{"n_layer": 10, "d_mlp": 768, "activation": "squared_relu", "norm_place": "pre", "init_std_o": 0.00842, "init_std_up": 0.0266}
Each number is 128 + 24 x the weight over its row's rms, rounded and kept within 0 to 255. Layers, rows and columns count from 0. Numbers have three digits each. The size before them is the row's rms in percent of the matrix's.

# down: layer 5 MLP down (transposed), 768x192, rms 0.0876, rows 301-326, columns 144-191
# up: layer 5 MLP up, 768x192, rms 0.175, rows 302-327, columns 144-191
down301 110:135114119143126112124110106080128095121137124130144070126113088129148111184138167127147108102135178126142114144116141093106122135120145106139169
up302 097:123102150128113098158111163132135135163117152118133143123093150149124138094111098119142131082099044131197133138145116137157126121088091140112100
down302 091:092110128127105147115160153120158124120080086146131163108149144152140085161095067151151110134138112105111103120129129091112157129181123136155130
up303 093:101139116115139154110115126103133118128103119146151142124142125157151122126142144068102075141157129139129122158090105085150131125141123088150137
down303 097:169111142103150108145088125153113158118117109115127170125178103127114108071102113127103121116113132136132158114116172135119134145136145142089118
up304 089:101111143163126094126155152106148158158140131152126147122162095126116097118151098167160092138140137180111145117125145104130120120127130086146145
down304 089:141167127131078161076134134134132125118095121102080113130072111109137088066109135080164099106105124104111148138128109116134144134133119143126098
up305 099:125126115130134157109155133097100120146146119133152111135155095170123157160121089134105104083133132177179103171154116130107126104113172159097111
down305 095:113093128106099162104132085151162145118117125074137124137163137108089163114131132139136184155089167145128128142072117121103136138124130148122146
up306 087:132129137151119131127112181110091128139101133120143118167079157166118125111135160093121160168151125097143127078098109122130151142157169115122123
down306 090:148131067109090135144127116138143128089140110151134105118142113154095140149088105124125108148124123120099130113113136138096117128149114145116096
up307 112:164144140134140097143104117152133124128137155107149161142116120150136064102077141092104134119128106125119170143099134111134139136156121101180146
down307 108:157118126134105133106181143136080143159152126149141123159108084091088176157105108140057120116116160127124144139115131123130122124093098102150115
up308 091:160104177143118133116161150108123123127125149116111126119097161127117162127087093156105133144078141100174099097109141113143123089141123106114069
down308 102:112127112153126124137119140128165139127094095107116085149115120157127123143160110100156142131140134123138128155122062139164122148131131148164167
up309 094:080168151127132104126146129116140134102109139128163085120138143122138135090100134121146121153168158122107127160107152156122141103152114161157139
down309 092:151165113132116117123128126120130131120148157147144126095125153125105167115147174123158129174151149145157164134158130129151093149147148120148116
up310 092:161135126113103118122105156111096126118101071129130139146115131136105104164153168139136164111155105087132146175165140126154134126159139142133155
down310 102:110135133166135137171131135145164158147124111141109158173125131084136135105156135095122155135151124098144119147186105095176093106116085132114103
up311 103:131134132137097139114117099109094097107171145168125159152169124107113158155162144087152107127110116141119122158171161130161105139091114130187124
down311 093:131109110125147132104097124156114150196091145115142143138087110128144135176162127138157153167119146103133091143120181109125142132154141144124122
up312 089:144101138165152087139147134146109105140156120153105171054108109112124115160116095091145130133123120145141138083179119129142159146126140117136120
down312 092:085161149144154161122127112126168138118155109156129155116139091121138091149123140140148117131141132135107102123149148079122109132096148130137140
up313 085:115143085140123146084158173098105064104122158187140131152130114161145166155142138136142105155140118103147148148171095087139102150142155148126159
down313 103:156127184116108170097093145155177143123179133117172116111140108120119107133126155154161165108126086140131147115125163147136151131143119151099146
up314 107:159116084096117146132145156113108087099119157088109127169049128137134132147093127121123097139137145123181132145131131142122138144128097138132161
down314 100:142141110105112168110133130152107120100061139087115116104144103197152090156099069169138144104112168097166117093137144172144184146121046105086148
up315 089:058097149128152109075132103116125099126094081105108111085132156112178145146122111149098167139154138150130114133124128088124116136153091064144127
down315 101:138099101119129111143116095138149120119136123140139201142128142135105091134149115124152121137095111148116119099128133151128139117118157123114168
up316 093:110130141102120175146101110134166109135109118063099142108073123165117107120136118124104122113149103056109077099118151086081129130186175127164118
down316 097:138130155159152072118107142139147132142163099156149152103160103120130125138149132171201121130127118171078146135120168139114150121125108113202095
up317 086:104140153111150161107145155114119143120128125135194160098182132139106193102111134172130140135144119145097123144136152157146119114116155132161097
down317 096:117149163124117094153117115154166109136099142134123080086116145097136104141119114085117135108100116122132145109131101141110135111133105153096082
up318 096:155175142070136124185114156132150120130125129109127156057174166124143134122084096110131145101112089105096086167126090118117133099176124139112119
down318 098:129135105132089142136154142132179062117143162144126116144126123136123103114131115121148114142121149140121139125121094158082105158076083082138097
up319 099:151193105152159149108094124162129091167146133124139119133121143125150142078155117138125118113132158103127112088164124068132148132129140127176150
down319 100:128103110095099119164154138148079143103103103193117120093160141143116129141125134134109151116138083123124108135133108091152101118148134150130164
up320 097:147141126119121122173111140117150129150064131144142143137169130082156122147130117105173090145150137168152147141084112153129116127133143133142120
down320 092:102115164131156125122117147112139128115159151140130140123103103142123172128173164135132161135095123172095107150106111105094110146129146154144127
up321 093:123127107114095091102124145151162106104141149142132105143148088153122184134114134144162156159126133111132137147122116155128102145126112101163092
down321 103:165132124103128126186133141103157128143121103109160136076168134100102100148165097123100158121091114088109123123147118088127167168123128189125107
up322 120:126121133098140135123126163134088144117127128119087111073158176119125100137148103135153128145143141099119152129155130147064118096148159088111135
down322 098:153121120087114127144151113085086112119144117076122118090101142123161132177168123113095169131142132131146101159140127121129147133118096102125114
up323 100:107099114107186155167133125111135195121137139115129105100167149150089128093082117113126131081125112093176106115095129113118119115134121105110088
down323 096:143090139107079153114083102108062139175119091142107158152122147157155160171139152126129156123115124144133158120131134126131150131134106164138138
up324 089:120089174156134087146071087116118122157078148147125155097136129110104135102126119118149144110149074137179097136094101122175139107165105132133130
down324 098:098123094139142152121163120161102109165141081164056152134147135101123104131125116163115128147143127151148150113126171118100077093090132080118133
up325 095:147166145153095159139170173149106139109130130158095126127160132132145131138137124102125124118146093137087113114085124139154117113150162079148125
down325 108:048132138122149122113106091101087148109135131101124200169141101159098123150151141091094150132124150140107152131111109127141115115143164119114148
up326 104:148166099097108135135151092094109122110141121140151151159151111127138132152155112128104103124137156134148107129095126159170181136113109118117132
down326 100:164161165122124095146118128139139165126114177088119144151118143135127132097115168117155115128109160130127170135157123134159090153134144138114137
up327 104:066131125124163137151087134098142098161111123118116129139111122165127144104115097117139145149158148124131162153167078116166129140126109157160097